Weights of a small GPT-style language model, trained from scratch on English Wikipedia.
Size: MLP 1728 quick GELU, vocabulary 50257, 82.2M parameters.
Architecture: RMSNorm before each block, rotary positions, biases, tied embeddings.
Training: 954M tokens, 8215 steps.
Each number is 200 + 40 x the weight over its row's rms, rounded and kept within 0 to 999. Layers, rows and columns count from 0. The size before them is the row's rms in percent of the matrix's.

# layer 13 MLP up, 1728x576, rms 0.0256, rows 97-113, columns 288-383
103,168,196,189,246,158,252,205,242,208,138,197,226,199,219,130,83,196,217,214,221,220,199,224,194,218,181,188,182,209,156,199,251,161,217,191,179,249,221,266,228,190,204,198,185,190,197,215,245,218,160,186,218,170,226,126,235,167,246,232,244,195,230,155,189,155,185,168,206,177,230,238,197,185,206,194,205,172,246,240,227,319,282,251,198,152,147,156,219,194,204,171,234,153,214,219,204
089,181,225,218,172,214,235,289,150,117,184,224,167,208,231,220,147,270,204,250,247,209,190,169,188,169,208,111,227,159,177,221,250,222,145,129,72,203,251,141,105,164,181,244,255,177,159,183,227,197,251,202,211,176,215,214,220,164,183,151,97,183,189,181,160,200,230,216,190,253,199,207,147,203,190,191,272,208,222,237,189,205,190,166,196,151,209,220,229,202,226,246,222,193,229,208,190
096,228,170,130,167,158,248,229,243,165,214,300,164,122,191,143,150,150,247,312,169,119,202,153,209,162,209,205,175,170,213,202,187,188,195,219,179,213,242,136,243,222,203,311,165,204,193,228,247,230,219,104,207,214,207,182,222,271,202,207,160,227,168,224,212,123,201,198,158,253,264,172,230,210,104,199,172,171,235,247,228,186,149,205,147,149,243,214,213,216,161,246,204,167,165,150,232
099,197,207,279,180,211,192,216,142,209,220,116,174,174,167,238,150,215,206,277,195,267,278,199,193,175,128,238,229,184,220,229,206,108,186,133,255,116,201,205,185,258,262,248,120,206,243,189,174,228,207,225,132,213,240,164,144,179,215,178,146,244,167,155,263,155,234,195,209,201,245,162,252,227,213,182,137,174,256,241,196,278,188,214,184,218,250,223,178,261,173,164,177,210,189,155,165
104,209,163,112,197,250,231,250,185,182,178,302,189,197,247,148,238,188,183,312,85,235,237,194,185,158,211,138,308,237,194,221,173,219,243,171,180,201,242,195,210,174,234,190,177,253,189,219,207,185,217,125,175,107,257,161,221,211,123,222,163,265,177,176,221,199,184,152,227,252,191,160,115,285,158,174,222,137,189,250,131,256,177,225,212,170,273,158,225,204,240,190,127,144,201,179,221
103,191,237,164,262,157,166,230,216,188,180,158,224,225,213,184,130,162,178,240,203,242,207,195,125,139,236,186,213,158,222,159,227,195,204,175,170,206,198,196,181,201,222,216,227,182,95,221,214,122,161,173,309,232,185,206,198,212,163,226,125,198,216,220,158,252,182,257,206,208,135,182,220,169,231,174,193,205,135,163,242,153,252,175,161,209,264,204,257,180,162,182,267,170,207,177,162
111,176,158,202,253,214,249,157,241,174,152,179,130,240,208,206,216,160,218,253,239,184,238,216,187,200,155,193,202,207,173,98,107,155,186,115,224,167,278,216,228,268,157,226,158,178,239,200,199,187,294,190,234,230,245,190,133,138,260,223,203,208,189,206,143,224,238,204,260,177,170,162,235,172,217,173,175,241,208,161,229,217,134,231,192,245,179,231,245,229,230,217,252,130,249,165,197
101,217,159,323,227,280,266,220,181,238,120,250,161,199,219,203,200,194,215,212,150,149,242,251,226,156,150,198,272,143,192,145,227,154,186,153,191,210,228,162,203,220,278,222,201,241,234,194,184,221,269,219,198,280,141,184,201,256,240,252,173,148,133,181,206,229,210,262,239,148,234,259,164,214,198,154,213,205,237,147,168,174,190,211,181,290,287,140,202,101,288,233,210,176,225,170,213
106,203,212,137,238,198,173,219,203,235,238,229,240,202,216,226,195,147,91,220,173,243,221,158,194,128,140,224,218,136,128,216,171,243,239,153,249,177,245,217,217,266,157,188,188,195,233,206,152,239,178,185,261,237,209,239,224,238,134,244,137,193,96,197,225,234,228,195,177,217,238,212,216,188,209,119,234,178,260,188,167,149,248,230,175,176,156,241,94,142,192,204,207,188,216,229,180
098,196,124,226,212,161,208,249,182,206,149,174,175,199,175,145,134,238,240,206,211,215,211,215,291,152,197,188,216,182,195,216,276,129,197,214,172,105,265,201,206,250,203,216,352,199,224,214,172,142,196,155,248,87,254,192,116,104,137,203,218,196,199,227,159,224,123,232,168,177,201,281,213,189,172,215,227,154,193,254,223,232,179,218,212,255,183,188,233,194,231,213,151,262,240,117,201
097,148,236,152,158,150,191,206,44,255,128,256,243,201,175,181,127,231,146,187,170,146,219,134,145,211,145,152,257,245,219,235,219,181,281,194,202,265,149,151,199,193,168,172,291,197,143,158,171,99,222,128,149,208,178,260,141,153,237,177,128,167,226,222,181,236,178,244,229,236,207,169,182,170,153,234,148,165,194,247,151,162,156,191,173,154,181,172,169,164,178,215,239,200,193,197,131
104,159,179,223,230,205,197,202,154,271,186,188,174,170,167,239,166,191,213,119,157,219,277,211,234,166,213,226,185,216,196,152,212,163,199,283,204,195,191,217,118,214,223,196,278,213,192,266,276,190,122,122,294,140,230,144,229,240,189,179,122,206,196,182,285,193,224,165,180,316,226,213,144,210,195,241,178,121,150,143,212,256,184,213,260,186,183,184,161,279,93,176,148,290,203,204,193
097,203,206,214,253,94,180,278,103,208,176,242,216,187,195,189,191,223,227,143,182,181,289,222,270,140,215,104,268,177,183,205,189,229,221,143,217,251,163,209,149,192,194,194,208,196,200,184,158,221,195,199,142,165,200,283,162,202,184,266,231,239,210,257,209,270,201,291,243,239,187,237,202,263,177,248,197,213,193,234,238,182,236,242,224,159,176,171,160,183,188,195,239,203,239,229,216
099,202,236,185,197,213,212,225,164,128,168,155,130,208,197,191,195,212,255,190,132,196,161,116,177,220,179,169,143,176,168,191,194,189,290,244,200,174,210,137,245,276,200,219,230,171,168,149,160,225,219,219,192,166,162,145,133,150,202,158,129,250,197,273,176,148,219,173,165,240,234,142,204,204,159,245,223,150,201,192,198,287,185,223,187,161,158,238,220,236,205,158,200,192,220,201,224
105,215,183,164,193,172,246,169,177,179,223,218,189,191,309,203,240,157,189,189,210,228,179,216,231,241,192,119,249,150,206,209,202,206,224,90,261,196,262,185,199,132,250,209,160,276,213,239,259,184,192,148,236,171,145,224,242,212,228,148,220,228,272,181,261,190,247,230,217,227,170,154,116,203,221,132,181,142,234,225,215,209,233,217,188,159,272,238,189,131,156,177,264,211,171,220,163
092,200,191,249,172,226,196,224,178,136,190,218,199,177,220,146,211,248,177,269,238,330,163,221,195,207,185,188,188,191,231,212,140,181,223,247,186,235,184,187,135,245,182,233,218,181,150,194,188,255,172,203,222,242,216,199,174,215,207,160,236,176,222,202,200,141,224,251,203,157,185,176,264,164,241,163,168,191,173,260,283,176,197,187,285,116,186,179,233,276,163,194,126,164,202,234,238
112,221,259,232,225,258,167,211,153,189,216,219,241,183,224,189,124,147,158,202,106,215,207,216,257,158,104,254,274,136,219,181,183,105,229,178,235,249,225,218,263,163,229,239,216,209,210,137,205,157,219,177,175,178,171,170,275,244,177,180,95,151,203,189,204,203,237,270,212,202,153,164,139,179,160,173,217,174,159,188,191,150,185,214,223,228,194,209,183,85,204,212,198,277,181,223,149
# layer 13 MLP down (transposed), 1728x576, rms 0.0248, rows 97-113, columns 288-383
100,136,234,191,171,229,115,289,177,173,254,188,209,204,184,195,249,211,263,241,286,194,269,285,186,123,213,237,202,183,226,213,182,141,199,190,225,300,208,179,240,194,124,288,271,207,213,206,209,185,199,185,233,114,182,110,199,169,210,148,209,189,178,132,110,244,223,199,223,224,184,211,223,274,227,212,215,189,189,222,112,137,151,233,164,144,194,239,217,223,257,153,247,232,137,165,196
081,283,167,201,230,195,184,135,190,305,200,124,215,180,221,146,165,120,212,196,202,207,209,190,199,193,131,217,210,190,231,167,183,202,223,176,279,226,125,204,220,220,157,220,148,183,255,251,193,183,188,214,206,195,184,204,194,256,222,230,291,190,240,219,188,179,199,193,218,206,199,209,262,209,211,259,224,279,225,209,266,253,205,328,188,191,172,169,208,253,202,134,207,198,190,192,251
100,181,184,285,183,224,164,145,128,250,242,265,214,205,147,248,243,152,190,174,252,205,188,240,238,203,135,244,175,208,245,171,173,192,223,162,202,126,179,219,197,163,205,191,241,216,254,191,190,156,194,199,195,145,184,188,167,267,157,240,294,174,196,141,143,243,109,231,113,193,179,185,234,186,237,222,189,129,193,189,173,161,206,342,209,255,228,192,91,185,170,161,222,191,218,327,214
100,261,185,175,185,147,193,293,191,230,230,217,251,229,187,130,116,129,216,267,179,230,268,107,215,222,207,251,237,217,167,195,230,243,266,227,251,229,155,181,144,217,204,221,171,224,153,156,191,179,142,232,239,257,176,234,212,140,169,202,216,146,134,209,203,244,190,189,181,250,210,220,184,237,123,219,232,186,184,155,252,252,261,224,218,202,88,211,182,283,168,172,140,235,155,231,223
102,149,222,267,212,173,163,160,274,210,183,225,158,209,116,169,185,167,213,174,269,198,198,145,177,206,159,219,190,199,184,169,197,129,88,170,203,172,206,247,117,263,150,218,218,212,251,185,244,154,213,194,187,234,207,172,249,221,230,263,186,178,226,244,185,197,166,221,129,207,245,178,224,169,161,259,233,241,271,237,95,211,278,202,160,239,216,175,208,205,206,197,221,191,273,251,159
103,232,170,226,267,196,196,156,230,168,208,153,195,251,227,189,215,128,136,222,237,153,277,159,205,128,187,171,227,146,163,245,257,191,224,226,217,134,194,134,206,234,244,182,207,163,220,180,131,264,192,149,252,159,251,172,212,234,183,111,195,182,191,200,229,182,142,170,193,284,157,198,177,187,184,267,217,203,154,191,160,239,250,145,278,189,199,174,193,218,112,190,187,172,150,212,227
111,196,238,168,207,216,143,219,158,213,315,212,242,237,165,210,183,114,201,172,204,145,188,187,169,157,148,181,230,208,153,187,213,247,201,206,147,183,300,206,214,168,211,237,209,172,158,193,203,337,162,203,272,181,189,193,142,204,149,155,196,296,144,186,158,132,163,229,284,211,173,167,166,222,133,234,130,205,187,189,186,205,170,248,228,218,276,175,152,132,275,247,171,131,217,223,211
101,261,248,192,223,218,156,259,213,222,215,199,223,176,187,227,188,229,157,246,222,255,180,216,221,311,237,220,175,184,214,194,189,199,213,190,248,212,221,185,222,220,175,117,184,242,198,210,201,198,192,138,242,254,229,230,213,206,174,159,166,222,230,209,175,187,196,220,200,229,216,220,201,131,251,197,237,215,180,244,164,222,222,219,208,274,140,188,187,208,115,203,171,178,178,322,166
105,225,209,207,101,185,173,196,113,180,259,203,287,221,160,179,176,172,274,224,168,128,130,197,280,188,226,214,217,227,236,211,196,229,242,252,187,230,176,178,241,164,114,265,198,169,184,289,209,168,231,205,213,185,205,156,207,198,181,126,212,240,228,201,216,146,192,258,252,236,224,200,197,247,147,265,278,151,231,227,188,185,175,323,139,250,179,205,233,229,232,210,182,201,136,219,185
102,213,224,137,147,191,243,196,227,192,239,194,210,162,211,202,166,220,219,157,180,148,161,189,248,238,263,198,200,240,216,178,191,205,245,210,201,225,144,228,173,213,318,207,150,179,237,193,208,211,123,163,200,201,274,226,220,242,204,172,255,230,287,215,150,186,213,164,141,181,281,155,243,184,204,167,194,161,165,188,184,213,182,224,267,259,260,234,88,238,223,231,245,207,200,216,221
095,177,188,295,208,185,219,200,187,204,212,195,213,179,219,250,192,244,235,188,171,236,270,203,170,188,195,147,191,93,151,215,144,155,202,195,239,242,201,233,254,226,215,173,219,213,262,147,231,144,193,186,188,236,244,182,159,199,198,276,235,211,265,225,115,140,298,184,231,117,167,307,228,239,193,173,201,227,168,128,250,236,219,198,243,201,131,288,201,260,161,179,187,178,231,194,220
102,231,176,167,142,243,210,238,241,252,203,119,229,217,247,151,163,137,222,270,235,140,111,135,193,255,203,195,200,183,241,149,158,204,178,206,180,219,200,218,199,199,158,168,179,237,195,241,243,161,214,224,189,160,191,259,93,174,154,239,267,228,252,186,236,221,161,272,207,293,243,204,199,238,174,131,235,241,205,219,165,218,207,230,183,170,256,155,229,218,223,125,212,224,229,252,189
098,107,202,200,182,211,278,151,259,222,202,194,291,245,210,237,238,248,190,237,283,221,173,269,170,189,170,182,170,313,211,201,230,262,243,217,126,234,202,184,256,174,194,222,151,145,196,148,208,161,233,238,238,198,222,205,196,269,174,150,189,161,212,166,243,111,185,139,293,191,235,212,259,191,212,176,177,200,139,178,173,200,130,231,181,289,234,303,213,276,210,157,199,141,244,154,207
100,286,246,205,184,164,183,272,242,251,244,192,202,151,267,210,180,188,250,163,223,176,244,252,234,196,262,180,193,214,127,170,102,249,161,180,135,169,192,244,193,232,196,207,230,169,191,174,216,150,238,187,166,292,209,201,194,227,138,212,219,236,193,103,234,172,203,216,220,190,187,150,216,277,197,214,235,157,289,156,240,175,149,238,261,206,169,163,290,185,209,194,132,193,254,194,205
104,212,155,164,175,140,176,203,209,165,207,158,216,210,181,129,218,187,251,200,136,257,186,243,200,216,255,223,196,247,215,194,182,244,248,230,102,170,170,178,236,253,147,190,178,208,177,168,210,209,208,162,273,151,228,169,198,209,156,159,110,172,168,190,240,249,195,155,116,217,267,201,192,183,124,240,178,178,213,115,208,182,96,164,169,212,232,277,102,135,133,239,263,196,178,170,217
093,169,214,265,176,201,185,212,215,222,197,234,211,176,228,215,257,185,101,235,206,253,105,182,218,176,177,207,219,273,231,222,178,239,261,207,211,216,184,223,236,209,191,166,273,193,214,161,259,153,196,208,238,219,179,290,242,163,288,210,166,150,169,217,224,160,141,194,150,205,152,240,159,225,260,185,140,225,195,225,186,268,165,163,212,245,221,223,176,162,268,149,240,202,127,182,211
112,192,185,222,181,189,182,218,192,218,257,194,206,166,191,268,227,131,178,180,178,201,204,168,224,142,145,240,200,171,260,162,96,195,293,186,220,153,212,252,240,178,164,237,187,201,176,179,173,123,236,159,234,181,176,152,235,195,198,310,196,202,214,185,258,149,161,193,194,218,233,237,177,203,232,246,235,156,315,247,218,178,156,197,241,217,232,186,190,190,205,139,211,195,183,162,253